Weights of a small transformer language model.
Size: 10 layers, width 512, MLP 704 SwiGLU, vocabulary 16384, 27.1M parameters.
Architecture: RMSNorm before each block, rotary positions, tied embeddings, normalized queries and keys.
Each number is 200 + 30 x the weight over its row's rms, rounded and kept within 0 to 999. Layers, rows and columns count from 0. The size before them is the row's rms in percent of the matrix's.

# q: layer 2 attention query, 512x512, rms 0.159, rows 17-34,80-97, columns 128-255
# k: layer 2 attention key, 256x512, rms 0.149, rows 16-33, columns 128-255
q80,097,217,202,139,175,158,188,203,234,207,259,219,167,203,159,224,215,217,198,195,156,158,175,190,228,178,203,157,161,190,234,136,205,174,245,207,156,178,199,166,209,188,170,203,231,221,178,199,190,234,195,211,221,216,210,202,204,214,158,247,206,195,218,229,169,183,212,177,181,237,129,197,208,184,267,230,180,216,233,196,175,218,213,218,217,209,183,204,180,199,156,216,210,193,198,160,190,221,214,163,235,204,287,125,183,229,151,203,210,207,235,157,198,189,217,214,192,188,231,208,211,176,200,160,246,224,227,174,198
k16,111,159,194,207,229,143,173,208,117,214,234,225,262,224,206,194,215,186,197,211,194,216,232,259,213,223,221,234,222,213,224,132,185,165,229,167,203,140,186,223,231,228,195,194,208,208,268,173,183,219,234,191,208,227,166,193,170,229,211,182,221,246,170,233,148,193,204,227,189,191,176,166,193,215,207,207,221,145,206,181,186,169,187,222,194,168,179,191,187,171,224,271,165,173,194,183,157,209,177,162,199,192,271,201,241,155,223,173,234,171,164,214,254,242,239,196,221,215,206,204,212,194,144,177,259,228,200,121,177
q17,100,157,180,215,227,206,177,230,188,162,203,282,177,193,191,226,237,235,155,151,224,169,252,221,197,177,170,193,199,166,195,181,166,228,196,197,212,152,169,203,204,184,216,217,233,158,195,178,203,231,215,165,197,247,129,237,201,193,194,140,214,222,217,162,164,207,198,196,233,150,199,191,187,231,155,255,187,155,211,139,180,172,193,198,168,216,159,195,211,273,189,185,229,170,197,164,222,230,195,151,213,206,208,195,184,233,184,141,224,216,192,208,239,234,223,214,192,248,249,209,198,185,182,164,258,180,246,192,213
q81,097,203,231,171,153,178,178,242,189,230,182,163,170,200,198,187,203,197,177,240,198,187,194,242,213,170,202,237,209,214,255,220,190,208,221,233,271,183,245,184,205,211,200,283,210,167,191,170,210,201,193,235,179,201,202,193,169,223,160,199,211,229,231,175,194,249,134,180,182,190,207,156,168,194,217,201,209,205,159,188,199,135,197,221,180,222,196,148,181,163,239,214,175,202,151,184,220,179,242,234,213,200,141,223,192,230,233,183,171,223,165,217,210,238,185,234,158,213,206,200,213,201,191,182,216,203,229,172,211
k17,101,216,191,144,207,197,201,181,219,209,231,240,207,183,227,201,189,170,211,183,197,292,261,187,210,176,150,211,227,196,195,217,204,203,173,192,217,167,166,242,207,263,235,213,188,231,184,204,252,173,229,152,187,223,216,206,156,168,242,161,178,274,175,169,237,218,178,180,168,177,200,183,253,179,229,244,192,174,214,211,201,189,192,181,170,194,163,282,200,195,187,223,150,247,226,174,234,183,176,231,210,212,214,196,224,185,193,198,188,180,214,193,187,270,152,240,218,198,211,172,210,214,214,191,202,224,201,248,123
q18,099,229,185,239,250,197,249,243,190,196,232,187,168,269,243,247,227,213,170,223,219,213,157,236,146,197,196,172,190,162,232,180,249,242,194,218,189,169,146,225,239,169,196,225,224,204,220,234,195,224,189,155,163,196,181,212,233,184,213,224,216,172,148,207,205,175,239,178,190,169,183,164,199,217,191,187,163,207,158,183,235,157,232,184,172,228,211,170,219,178,181,175,180,245,204,199,149,209,186,196,162,226,233,146,241,147,163,223,179,199,174,191,235,221,185,260,176,203,254,185,192,186,213,187,233,172,224,155,231
q82,101,178,246,223,191,165,186,228,201,210,175,196,204,189,190,185,180,221,243,208,204,190,193,234,194,183,209,195,192,235,206,240,233,193,197,207,206,251,173,216,174,161,234,152,236,183,166,157,223,166,198,203,155,230,183,160,169,188,208,175,156,162,195,148,169,174,188,157,212,244,258,204,230,251,199,190,225,204,207,181,200,246,174,186,189,245,228,236,168,205,193,202,168,214,204,229,189,160,170,174,230,242,209,185,192,198,171,228,208,188,210,151,207,205,179,256,166,177,185,216,166,169,261,205,219,261,227,211,197
k18,095,124,196,245,221,181,212,209,260,196,156,206,145,233,161,225,226,229,221,283,226,190,165,183,197,182,209,222,242,153,238,189,178,185,274,157,164,203,180,146,211,207,254,154,196,210,201,185,174,259,182,199,222,190,225,190,145,186,233,202,180,218,184,144,183,173,188,240,196,225,206,156,234,188,209,247,216,175,181,131,175,200,257,248,234,213,203,188,236,169,212,193,203,197,209,216,160,228,236,208,240,202,218,200,192,163,161,231,197,286,238,203,214,221,218,196,182,226,197,171,212,202,222,177,163,226,252,211,223
q19,096,196,222,203,186,195,184,130,223,211,202,185,257,204,230,190,233,192,257,139,208,181,195,160,183,239,193,188,193,212,152,177,165,149,206,231,260,258,248,185,216,239,209,183,206,191,177,211,183,169,195,216,242,231,181,152,174,200,226,138,194,231,194,184,183,221,243,215,161,234,213,208,223,187,220,185,177,194,220,202,195,249,229,211,205,257,192,155,202,224,211,214,119,172,197,240,223,200,214,202,232,215,229,193,191,159,197,215,218,195,137,206,194,184,180,181,211,263,223,213,211,210,174,201,209,205,171,188,207
q83,104,215,214,201,204,232,162,261,221,192,198,188,189,220,182,154,222,184,218,211,191,216,230,200,204,199,232,218,156,206,167,187,168,196,244,196,146,166,153,205,229,190,150,211,210,233,221,217,158,190,235,205,202,184,154,190,165,219,189,223,237,259,250,224,171,234,212,226,206,159,216,251,211,236,200,211,203,190,179,284,245,199,174,226,252,262,188,196,211,227,220,168,217,230,222,260,208,186,238,227,209,164,219,111,177,234,241,238,158,154,222,169,191,230,178,248,190,210,207,196,218,163,217,207,245,216,199,199,204
k19,101,205,215,209,237,247,102,180,170,124,222,227,216,219,237,168,204,211,225,167,210,208,186,187,149,162,244,198,213,220,152,221,171,229,168,194,191,201,192,176,218,205,200,187,162,178,181,238,204,199,197,172,201,200,186,191,182,154,168,200,224,235,167,192,218,203,222,227,179,191,218,123,175,191,161,211,172,181,168,160,220,184,192,161,213,211,187,222,218,213,223,202,246,205,199,243,179,187,206,201,185,187,232,236,221,194,153,211,159,148,229,176,230,185,186,222,190,206,148,272,179,165,196,209,237,205,156,185,246
q20,100,213,226,165,170,198,195,208,185,192,209,229,299,191,213,187,200,192,292,208,198,204,214,230,243,228,261,169,191,196,205,250,201,215,258,215,254,202,184,192,158,189,195,252,265,189,155,173,174,216,219,187,207,224,206,207,233,214,203,180,170,194,198,235,201,166,154,217,174,130,209,131,213,215,156,151,199,218,251,237,197,202,228,177,219,181,174,171,210,223,217,210,188,199,153,217,211,160,198,191,143,179,185,248,210,217,204,226,194,207,176,257,187,182,214,252,214,178,174,225,204,116,194,179,135,176,200,215,229
q84,109,183,223,203,190,251,192,196,258,194,193,156,221,178,148,277,180,156,212,185,132,167,147,206,258,235,206,202,258,131,163,209,170,204,209,224,203,217,164,163,177,177,193,247,238,238,176,185,194,227,230,146,193,200,179,173,234,209,143,199,238,206,220,231,201,198,181,201,196,145,253,185,187,194,123,147,239,167,187,195,238,168,226,230,235,149,160,235,222,218,201,200,182,210,212,237,222,180,208,218,179,199,214,196,188,154,195,155,154,241,201,217,184,232,154,227,170,175,216,187,258,205,197,184,186,171,198,180,180
k20,106,216,210,206,193,164,170,236,188,198,199,218,199,217,236,262,198,175,209,235,224,220,182,209,202,193,146,238,191,192,206,205,183,190,180,208,199,213,188,198,165,222,223,238,260,215,170,216,204,165,245,223,240,203,208,222,234,205,203,186,205,158,276,235,159,266,210,198,179,168,192,168,176,202,190,212,181,196,254,210,197,166,193,214,208,189,203,184,147,202,179,167,173,174,204,177,204,209,212,180,213,202,198,237,230,234,185,188,153,126,206,212,166,187,239,232,175,169,244,199,191,219,158,175,134,171,234,149,232
q21,114,240,212,254,231,202,197,222,200,205,213,219,264,244,197,173,183,158,186,262,226,230,220,209,130,148,233,187,201,180,278,266,187,146,215,163,222,150,250,190,181,246,247,145,200,219,189,184,140,185,190,170,189,145,204,196,200,220,214,201,252,170,183,167,210,143,161,182,195,170,189,245,206,217,261,197,216,193,134,215,201,224,159,168,162,233,184,203,189,225,239,214,236,180,163,218,194,172,158,201,199,227,239,205,151,204,191,227,167,199,191,213,224,171,184,207,215,162,220,208,187,251,216,155,161,161,168,286,170
q85,111,194,206,187,195,214,158,165,225,185,243,221,213,188,180,240,230,210,209,251,229,238,239,141,263,174,206,269,189,290,221,168,174,187,185,200,203,216,204,185,158,208,185,159,171,168,214,214,161,203,185,189,184,190,208,226,193,216,215,226,187,210,190,221,219,169,226,186,185,186,185,226,189,185,170,222,205,222,164,179,181,213,190,145,177,233,186,249,233,213,180,245,221,213,204,183,192,183,182,184,244,222,187,166,207,240,209,167,201,193,169,225,197,204,210,244,233,201,189,226,173,124,214,175,150,162,201,234,148
k21,108,194,209,193,228,222,204,200,166,209,183,188,257,242,216,203,207,103,224,224,182,247,145,259,190,216,203,217,212,218,163,189,260,203,138,209,187,223,190,207,176,213,183,190,206,191,240,166,244,196,230,170,241,241,231,214,178,239,199,288,196,239,169,173,207,163,272,186,182,205,205,199,210,209,222,244,227,193,221,200,189,204,217,256,206,231,212,265,202,237,258,235,225,192,217,212,224,245,192,213,225,198,167,244,207,187,160,195,249,192,196,169,190,193,200,179,246,199,244,232,207,200,229,206,212,224,151,216,193
q22,109,184,180,199,244,206,212,219,210,221,178,164,181,245,211,217,218,212,192,199,231,169,214,222,200,218,170,217,201,172,192,178,198,182,183,200,229,223,149,258,245,211,158,260,206,172,201,255,180,257,176,222,203,184,216,252,196,177,248,188,163,172,211,208,189,204,165,220,181,189,242,203,198,172,195,193,203,161,173,161,199,180,214,291,171,203,170,198,178,226,174,202,153,195,197,267,242,261,214,195,156,257,181,177,186,169,169,231,166,238,180,255,224,220,186,220,206,101,218,202,228,203,164,193,162,147,226,189,142
q86,103,167,256,210,187,212,199,144,203,198,261,190,216,172,154,179,145,229,244,213,198,207,202,199,225,148,214,211,219,222,171,213,220,217,217,171,225,251,199,229,189,173,199,237,167,212,234,246,169,203,158,247,193,216,164,176,189,230,182,179,199,233,196,188,215,149,225,230,182,213,182,190,209,205,124,201,188,188,140,213,225,193,183,162,216,215,171,246,264,254,239,230,224,253,157,254,204,238,199,138,167,185,209,201,175,197,202,176,204,158,186,225,194,147,188,219,192,157,155,189,203,179,181,249,212,247,174,226,223
k22,112,200,166,144,178,222,165,199,201,183,172,197,169,213,192,149,200,264,163,171,177,214,231,228,182,151,214,199,214,186,237,179,171,232,213,227,241,173,245,200,253,218,166,168,165,197,175,189,214,212,229,229,151,235,167,164,209,170,169,189,171,222,223,192,153,223,195,195,197,287,172,200,194,200,193,203,197,158,242,168,203,209,200,245,239,142,167,203,210,192,200,188,186,222,222,227,202,226,203,199,213,214,142,198,203,207,193,173,218,167,194,208,224,269,183,177,211,183,154,176,216,210,209,183,229,218,171,191,156
q23,102,176,150,199,272,195,185,185,208,217,214,186,214,208,237,170,228,226,238,221,182,219,248,172,175,254,220,246,162,247,153,264,240,175,167,234,151,182,251,206,158,214,170,167,213,182,201,267,191,220,159,173,204,237,210,142,205,191,156,221,182,249,203,159,185,169,193,179,226,180,110,206,220,231,190,255,167,223,222,236,269,202,212,194,207,193,175,188,212,227,185,201,114,226,215,235,167,210,255,147,249,192,235,182,254,136,225,240,187,152,172,206,164,177,172,214,193,197,183,169,198,187,186,190,209,216,237,221,244
q87,108,187,203,198,222,198,201,189,237,186,237,238,153,222,224,213,158,219,229,180,217,223,179,197,215,234,237,163,223,260,241,166,186,168,182,213,193,178,199,232,219,215,212,192,202,162,227,235,202,228,204,180,192,216,207,211,152,222,226,241,182,186,246,174,195,211,193,215,214,219,204,204,241,199,233,196,171,205,255,186,228,241,166,227,181,181,172,233,279,270,234,239,194,220,229,184,233,175,208,199,192,200,180,179,172,148,175,208,240,179,155,202,185,217,137,179,241,180,211,162,129,229,154,190,265,283,222,174,224
k23,115,212,216,218,222,198,183,212,186,236,225,220,194,144,166,210,157,126,240,197,187,180,164,262,155,257,183,185,252,183,193,222,170,185,214,206,202,217,251,223,182,182,213,213,203,207,242,167,223,180,212,203,177,206,228,175,199,203,150,199,187,228,175,168,212,192,213,212,187,162,253,211,246,251,190,123,236,248,185,218,252,176,136,214,206,161,208,244,204,246,252,194,207,208,216,234,235,190,180,224,202,197,180,205,218,208,189,224,186,207,175,222,150,180,248,178,157,185,210,164,191,235,201,218,161,195,165,211,202
q24,103,171,214,199,203,134,229,190,174,177,215,201,203,164,171,176,178,211,184,153,173,208,185,195,175,168,186,195,189,166,254,186,168,197,193,154,178,195,239,189,213,216,115,130,192,192,179,210,225,255,268,225,178,194,216,228,207,198,156,174,227,221,188,184,204,215,237,206,202,236,215,169,229,212,237,205,217,153,247,199,159,168,206,170,209,197,175,204,199,217,198,229,214,226,223,230,236,156,185,186,218,146,213,225,202,160,199,178,237,217,210,176,128,229,232,227,198,228,192,257,198,235,192,165,236,245,190,136,230
q88,105,187,200,190,219,195,210,184,208,221,203,179,191,170,180,162,223,209,192,237,210,242,192,174,165,188,142,213,202,184,163,202,199,208,226,200,201,225,209,197,253,156,223,179,199,191,224,201,144,213,169,196,193,223,255,217,229,197,210,197,150,142,177,162,204,187,234,190,199,199,211,188,246,170,214,224,277,149,162,200,262,190,173,184,172,161,149,233,169,211,201,202,226,232,241,153,166,205,190,189,180,217,276,220,184,205,226,195,255,148,206,187,221,194,187,232,162,213,221,195,225,194,233,202,226,211,190,180,162
k24,102,161,219,192,168,218,217,202,191,189,204,201,228,243,208,215,180,186,173,161,175,241,207,269,200,237,250,197,243,159,224,154,204,132,229,148,193,187,242,176,206,128,227,212,179,186,212,203,228,191,184,246,196,228,169,121,142,187,221,204,191,139,194,156,187,146,178,235,179,219,193,199,184,207,183,169,211,159,198,214,238,194,176,202,225,168,236,251,220,149,210,166,151,220,197,212,253,216,142,167,162,204,180,193,216,183,217,205,202,205,205,194,198,193,191,186,228,223,148,202,151,216,174,235,228,223,237,169,174
q25,101,172,134,206,173,203,156,195,192,190,185,249,179,168,162,227,232,140,193,270,248,148,204,171,192,197,211,182,196,212,155,173,233,213,194,187,201,192,210,176,274,225,156,209,159,208,176,139,164,218,204,204,170,209,249,253,197,213,164,224,217,186,215,257,228,138,181,187,253,217,194,190,221,223,255,213,259,201,226,247,189,189,299,186,219,219,161,236,223,221,178,182,190,167,173,200,162,230,241,135,156,193,210,161,232,140,231,267,183,244,188,209,206,243,191,234,205,271,225,205,169,147,214,174,192,208,188,187,200
q89,103,230,172,216,200,177,173,224,154,207,258,207,189,186,175,246,213,207,187,175,206,213,180,186,218,206,162,143,197,197,226,168,221,192,217,174,231,190,227,164,126,249,186,185,194,220,252,294,191,190,177,153,158,174,179,154,252,181,196,238,172,155,182,194,169,202,223,206,181,202,178,204,175,233,169,205,225,296,167,232,201,256,216,225,216,189,197,165,238,157,250,196,206,182,249,164,187,229,169,185,167,202,223,187,210,167,173,242,231,218,220,221,197,223,201,242,185,198,162,209,178,225,213,250,167,204,212,205,175
k25,103,249,205,175,160,191,163,145,201,206,206,217,179,218,169,204,276,208,223,205,255,176,196,153,212,199,285,192,189,198,194,263,212,225,215,228,255,208,176,190,171,176,182,170,205,214,144,181,234,232,210,201,180,233,195,192,189,217,248,230,251,155,225,200,192,136,205,126,221,237,199,222,205,218,179,223,181,238,205,151,144,199,159,233,183,214,219,181,194,192,211,183,240,214,174,187,245,206,250,245,235,183,217,213,258,267,247,214,212,219,196,201,200,218,199,165,190,214,182,257,209,208,159,196,227,186,164,97,209
q26,099,219,171,207,189,273,196,182,156,208,242,152,214,159,188,201,197,158,167,165,235,205,226,152,165,187,235,176,200,186,157,217,223,212,194,223,162,213,188,250,154,215,179,211,203,241,236,224,209,191,150,173,151,204,185,250,219,234,197,133,272,188,193,171,186,230,193,210,200,161,225,205,154,168,207,230,170,180,264,256,255,154,166,159,204,251,189,244,220,160,199,195,149,144,220,215,170,166,212,126,186,224,230,195,210,227,222,279,194,161,258,212,207,207,205,169,188,218,233,236,226,204,164,194,211,277,158,190,187
q90,100,242,209,185,194,177,220,216,187,236,270,249,206,194,102,208,208,196,228,155,223,227,225,180,221,223,208,262,208,208,190,175,144,213,148,233,203,196,208,136,194,181,220,196,208,227,175,229,187,193,223,217,164,199,201,238,214,188,159,176,229,241,200,157,253,160,207,192,166,241,214,196,168,222,197,207,157,238,238,230,237,208,155,166,174,199,209,216,198,172,168,161,200,173,174,191,156,166,198,147,261,236,211,237,206,254,194,172,180,207,294,166,191,234,185,220,244,190,169,235,165,160,204,262,227,224,185,149,181
k26,098,137,211,201,174,200,216,214,162,216,251,219,168,182,216,237,168,178,221,221,201,187,177,254,203,168,196,184,178,160,180,230,191,174,155,190,213,201,211,145,190,179,201,207,258,247,170,213,177,201,144,160,209,215,191,244,187,156,284,191,189,264,181,241,178,233,231,239,219,198,228,206,205,200,204,175,236,203,219,255,176,172,205,180,199,220,187,231,180,212,201,244,215,255,215,179,227,215,171,181,160,173,212,218,220,195,156,185,234,118,203,190,170,185,194,199,173,160,161,223,184,203,199,247,187,220,224,151,196
q27,108,217,214,219,189,188,153,213,193,223,242,166,206,189,140,166,177,160,195,207,164,178,200,182,150,235,174,206,171,173,240,205,250,161,239,245,192,213,164,205,199,225,175,127,210,177,190,190,250,203,138,234,171,243,182,258,227,230,133,197,279,167,228,183,185,257,144,219,221,227,170,199,170,213,171,190,199,190,218,225,239,192,244,228,172,191,264,198,188,176,183,178,203,186,127,193,172,208,214,171,217,175,173,202,170,186,262,216,184,208,245,170,257,188,175,140,233,242,251,156,193,189,210,226,237,195,204,178,234
q91,115,232,204,173,186,110,274,219,230,215,189,203,163,224,209,206,206,244,222,189,212,174,143,197,190,247,199,235,204,235,180,172,182,201,226,156,203,176,219,203,185,187,225,252,215,246,226,179,245,178,210,238,213,211,202,221,229,164,239,234,191,191,215,216,212,201,175,201,179,226,201,272,169,137,207,184,200,148,226,218,237,168,213,252,233,218,136,203,195,196,141,244,157,197,198,192,196,169,186,232,196,167,158,245,205,232,182,206,192,163,196,165,172,252,177,191,231,173,230,207,179,203,176,205,233,196,224,202,228
k27,102,168,225,233,200,248,146,208,201,232,181,168,228,176,191,197,209,212,187,215,195,199,163,199,223,228,156,202,189,191,274,218,170,202,216,193,222,155,204,147,195,160,179,174,199,168,180,223,196,186,174,233,210,189,161,189,170,173,185,167,240,227,244,231,267,236,221,196,215,188,149,228,192,226,222,149,227,202,205,193,207,175,195,195,223,168,203,196,250,199,233,244,158,213,209,182,185,216,240,191,189,215,151,202,221,171,166,153,207,206,232,202,124,200,216,129,186,194,129,187,202,249,216,207,174,220,174,184,183
q28,120,185,206,242,122,209,236,205,231,200,235,221,238,207,143,170,163,183,217,251,197,220,179,169,192,228,183,237,185,195,261,154,195,230,212,197,210,180,155,232,216,214,193,169,185,176,216,187,192,214,211,168,172,212,251,252,199,172,198,189,189,222,154,169,164,205,258,183,176,224,169,219,201,209,224,180,143,248,185,200,193,137,174,207,221,175,158,178,199,239,190,207,209,183,214,157,161,192,220,210,200,163,288,174,182,191,222,178,224,218,204,174,176,227,164,235,214,200,225,211,178,220,235,204,255,223,212,240,263
q92,112,200,268,186,154,199,254,225,213,171,176,218,180,201,223,160,155,240,165,180,183,219,192,205,230,267,218,232,201,195,191,224,229,204,229,178,241,153,200,252,182,198,209,157,174,197,207,226,180,209,222,204,173,193,208,193,187,196,171,237,236,228,203,241,255,183,207,208,169,233,211,236,211,200,139,223,199,214,240,240,224,171,200,190,202,196,177,206,226,193,141,176,234,164,215,234,219,225,124,203,188,230,191,96,229,193,204,184,179,158,198,232,243,246,183,200,216,214,149,183,152,180,196,267,222,199,253,212,216
k28,121,177,187,207,168,186,169,153,213,206,232,221,238,186,221,198,194,191,198,229,171,210,221,186,149,206,185,176,161,187,228,142,161,240,195,263,182,243,206,206,216,216,165,185,202,243,234,225,209,245,216,221,175,168,194,153,167,200,227,203,191,200,220,224,175,215,243,206,205,174,154,170,179,234,178,270,161,230,170,244,202,190,164,197,151,195,166,189,156,182,208,213,240,173,173,97,178,225,207,217,194,213,200,157,149,233,180,153,223,189,208,197,153,239,202,228,213,202,211,181,201,139,237,213,233,185,229,244,211
q29,102,189,213,183,209,167,205,189,220,241,197,176,220,153,148,204,205,163,246,162,231,204,171,170,179,138,238,254,212,227,203,236,189,227,174,146,216,218,233,167,141,236,194,148,227,205,233,207,189,156,263,195,178,210,227,248,174,212,231,242,288,181,236,221,195,218,215,209,210,170,218,213,213,185,198,189,198,216,224,228,192,218,174,168,219,222,218,177,191,187,271,187,219,189,167,184,225,211,207,184,167,214,214,208,204,178,230,184,169,209,262,221,187,218,214,236,194,166,161,190,222,229,248,226,149,173,206,227,193
q93,106,257,206,202,202,202,226,208,247,184,237,226,165,163,205,174,203,184,188,193,172,227,198,243,170,222,177,181,178,200,231,190,222,248,182,150,205,188,148,202,221,166,235,193,221,220,189,230,213,164,193,225,191,198,163,217,223,204,196,237,225,185,242,194,186,226,193,236,194,192,205,233,176,185,161,188,234,166,177,212,194,158,237,203,202,194,224,239,187,192,225,232,213,172,196,285,204,213,197,208,200,199,137,181,154,175,242,170,157,133,193,244,160,169,206,206,199,218,230,176,198,196,228,170,249,194,166,227,191
k29,109,240,200,192,247,202,162,213,189,230,155,146,217,195,195,201,230,219,225,188,236,210,183,165,205,211,204,216,181,262,125,220,164,212,250,207,230,219,194,188,223,197,195,167,227,263,234,206,197,145,226,237,215,197,122,172,201,171,242,181,188,244,298,200,200,268,175,210,172,185,228,223,143,195,223,228,172,160,232,207,204,228,201,247,164,218,213,179,223,230,193,195,197,192,200,179,192,205,171,214,235,195,220,161,223,127,215,211,212,172,196,216,173,241,205,210,183,268,151,198,148,161,146,191,210,225,170,186,230
q30,096,229,167,206,218,243,179,182,160,173,225,204,172,203,136,228,158,199,274,184,200,211,165,198,173,246,154,244,204,196,215,212,178,225,193,158,193,170,239,219,219,180,218,187,178,205,187,268,215,206,193,159,211,216,159,204,237,216,138,248,173,244,159,264,257,196,174,228,169,201,219,226,196,212,161,210,225,213,166,189,202,195,198,211,172,184,242,179,165,218,243,168,197,224,211,201,179,173,241,176,215,204,197,156,180,221,186,163,197,205,207,160,162,208,233,220,228,226,146,198,183,245,223,227,202,259,233,195,191
q94,105,210,175,185,206,227,183,253,136,244,171,229,150,206,139,183,220,178,253,199,240,192,169,183,183,177,187,231,155,213,233,177,165,177,243,238,211,208,220,223,225,161,191,211,193,205,222,195,224,182,277,176,238,145,176,121,286,160,213,156,267,208,208,178,165,190,182,125,245,260,147,196,180,220,274,169,146,178,193,211,184,191,198,183,176,201,170,214,203,206,232,198,213,168,210,187,191,194,222,201,179,206,219,174,233,171,238,204,206,220,169,149,229,230,175,206,183,224,224,235,157,215,196,199,210,219,206,210,190
k30,105,277,180,204,248,263,228,245,224,201,222,165,149,174,184,191,204,220,192,179,220,198,208,198,234,161,169,222,201,209,184,203,202,228,217,200,169,234,127,211,179,202,192,218,211,215,269,171,205,210,186,204,223,210,128,137,142,171,217,184,223,193,207,210,234,186,228,205,169,176,190,193,148,203,187,171,207,170,188,191,178,206,197,181,178,207,249,175,221,187,259,237,180,226,227,190,215,221,167,173,227,160,233,196,281,200,190,169,202,222,190,158,134,182,200,170,208,220,219,207,201,231,201,215,165,232,209,200,259
q31,099,159,258,193,216,146,198,215,172,202,202,218,121,183,201,214,207,222,133,213,189,179,229,178,213,223,194,183,209,255,223,203,208,190,245,155,211,151,183,217,170,208,224,208,226,229,225,178,183,229,238,260,250,186,251,201,190,184,247,218,252,156,246,178,201,176,187,233,205,167,234,204,213,177,212,210,222,213,228,240,143,217,262,263,235,170,215,185,154,218,225,212,226,181,127,171,197,195,240,152,203,225,211,165,219,220,181,231,187,266,242,205,211,195,136,223,224,275,203,195,174,217,189,194,187,171,208,214,245
q95,104,195,197,213,214,199,253,210,228,190,241,240,208,196,217,187,204,217,175,187,184,260,164,191,172,256,229,175,189,208,163,226,181,231,203,207,200,261,204,178,155,195,259,173,218,197,200,154,205,178,189,215,276,212,160,265,212,186,200,174,207,196,142,183,182,177,208,194,209,214,260,244,169,229,195,194,195,200,197,214,241,233,169,171,198,154,225,167,187,188,178,137,244,212,235,194,174,210,240,240,233,165,267,213,170,206,208,193,257,236,238,216,205,226,169,202,195,205,204,150,173,185,204,209,149,199,194,187,200
k31,109,227,145,236,205,193,212,208,230,183,227,171,210,257,201,209,178,146,247,188,275,195,200,202,157,149,269,217,195,190,233,192,175,207,167,252,228,180,227,204,210,198,213,225,191,252,236,209,205,182,222,179,241,158,144,150,194,257,170,218,194,209,221,192,243,211,201,184,171,254,181,163,176,165,178,223,206,240,244,178,197,164,196,169,237,207,196,227,220,211,211,259,191,154,144,138,198,211,214,196,201,205,208,197,205,211,209,185,194,177,176,255,257,207,179,264,238,256,224,232,175,217,208,181,240,187,174,231,242
q32,078,179,157,202,183,243,253,195,182,173,147,140,152,186,125,218,206,228,221,219,140,240,200,241,214,192,175,208,195,236,241,214,196,208,203,199,182,186,165,214,224,240,218,197,191,173,225,227,198,181,238,217,222,172,196,214,225,232,180,234,244,231,216,247,194,217,195,177,182,190,227,188,233,205,253,207,247,207,149,189,142,196,216,201,187,251,233,190,209,139,148,176,212,160,205,150,188,199,199,168,171,202,179,229,198,215,262,223,189,206,193,203,177,201,189,230,153,208,232,246,159,183,253,260,215,193,236,189,203
q96,104,183,154,201,176,221,238,178,202,207,248,169,196,218,171,172,203,221,198,213,180,233,190,193,185,172,202,251,212,232,148,214,222,167,196,193,211,201,242,162,258,214,199,117,193,196,230,240,244,209,178,221,232,211,163,220,217,189,205,180,200,216,159,220,180,201,150,212,207,183,205,158,184,197,223,206,253,202,217,188,202,186,199,190,243,194,192,229,199,187,198,237,209,234,137,180,207,219,196,225,210,209,179,273,219,201,271,229,222,185,194,219,182,241,201,279,198,167,208,214,216,224,167,236,197,144,179,195,181
k32,087,229,185,192,227,156,180,203,247,189,228,201,146,225,145,189,211,199,139,152,203,285,205,180,158,157,162,161,172,213,130,193,237,150,166,226,170,148,189,242,217,218,243,202,200,189,214,171,187,155,191,193,195,173,183,166,156,130,221,215,194,169,219,161,246,209,188,198,232,231,204,196,221,212,200,160,155,205,224,208,159,197,214,198,202,235,208,130,201,206,208,212,140,186,185,206,203,223,157,217,196,234,228,202,215,122,164,202,154,189,219,209,186,174,176,155,226,214,188,204,202,212,172,180,209,224,181,194,216
q33,085,192,207,211,189,160,173,180,205,241,247,202,188,222,145,164,245,195,191,194,249,245,197,189,246,180,181,206,189,225,192,233,207,146,151,166,203,216,178,203,180,186,213,191,217,245,167,147,208,189,168,205,200,243,240,228,187,211,160,155,202,202,205,179,220,229,218,224,188,196,157,197,135,215,153,187,228,242,203,141,272,218,220,200,199,193,176,176,157,202,276,210,216,227,190,187,158,153,245,241,199,197,240,199,152,241,277,161,177,187,245,218,207,172,176,179,175,179,177,191,200,210,184,197,194,141,207,237,152
q97,086,226,176,183,221,189,155,205,305,221,160,164,210,190,195,229,205,166,188,237,216,206,173,240,177,185,180,162,191,159,249,183,196,168,182,217,227,186,192,219,196,178,194,182,250,224,168,179,214,191,166,211,208,190,155,173,194,136,192,221,220,155,196,192,185,129,225,181,201,216,203,183,195,210,243,168,224,176,193,209,140,181,252,241,255,227,200,207,203,211,253,175,223,184,226,249,196,217,226,196,190,194,206,201,195,184,196,210,152,222,233,153,222,215,142,160,222,212,260,162,165,245,193,184,176,200,210,174,154
k33,087,226,128,211,171,223,199,222,192,229,177,227,189,205,218,247,162,205,236,190,230,248,240,197,192,194,209,235,236,201,233,204,172,286,232,199,215,190,237,199,249,240,194,236,246,195,226,196,178,237,207,203,222,172,196,161,238,239,199,196,227,250,216,184,212,157,201,185,146,151,220,201,218,201,145,225,204,227,206,215,180,183,139,199,219,222,222,234,198,207,193,202,241,171,234,170,174,194,163,174,218,201,206,212,182,226,182,231,191,139,184,223,109,218,259,206,237,146,169,144,213,229,208,205,216,195,215,188,180
q34,076,246,123,184,175,240,232,163,125,225,217,173,165,208,154,201,203,203,210,200,212,182,227,185,250,243,158,186,182,245,190,236,181,190,198,152,247,228,219,207,171,224,231,177,192,160,179,185,247,248,228,184,225,180,213,237,234,214,200,200,154,169,248,215,212,197,184,232,222,193,219,226,193,188,198,216,222,208,238,135,251,205,175,177,131,233,194,191,226,183,197,180,143,163,176,200,234,165,189,170,149,201,178,199,171,192,243,216,158,203,185,234,194,190,173,236,228,202,177,202,207,189,191,188,257,201,196,229,221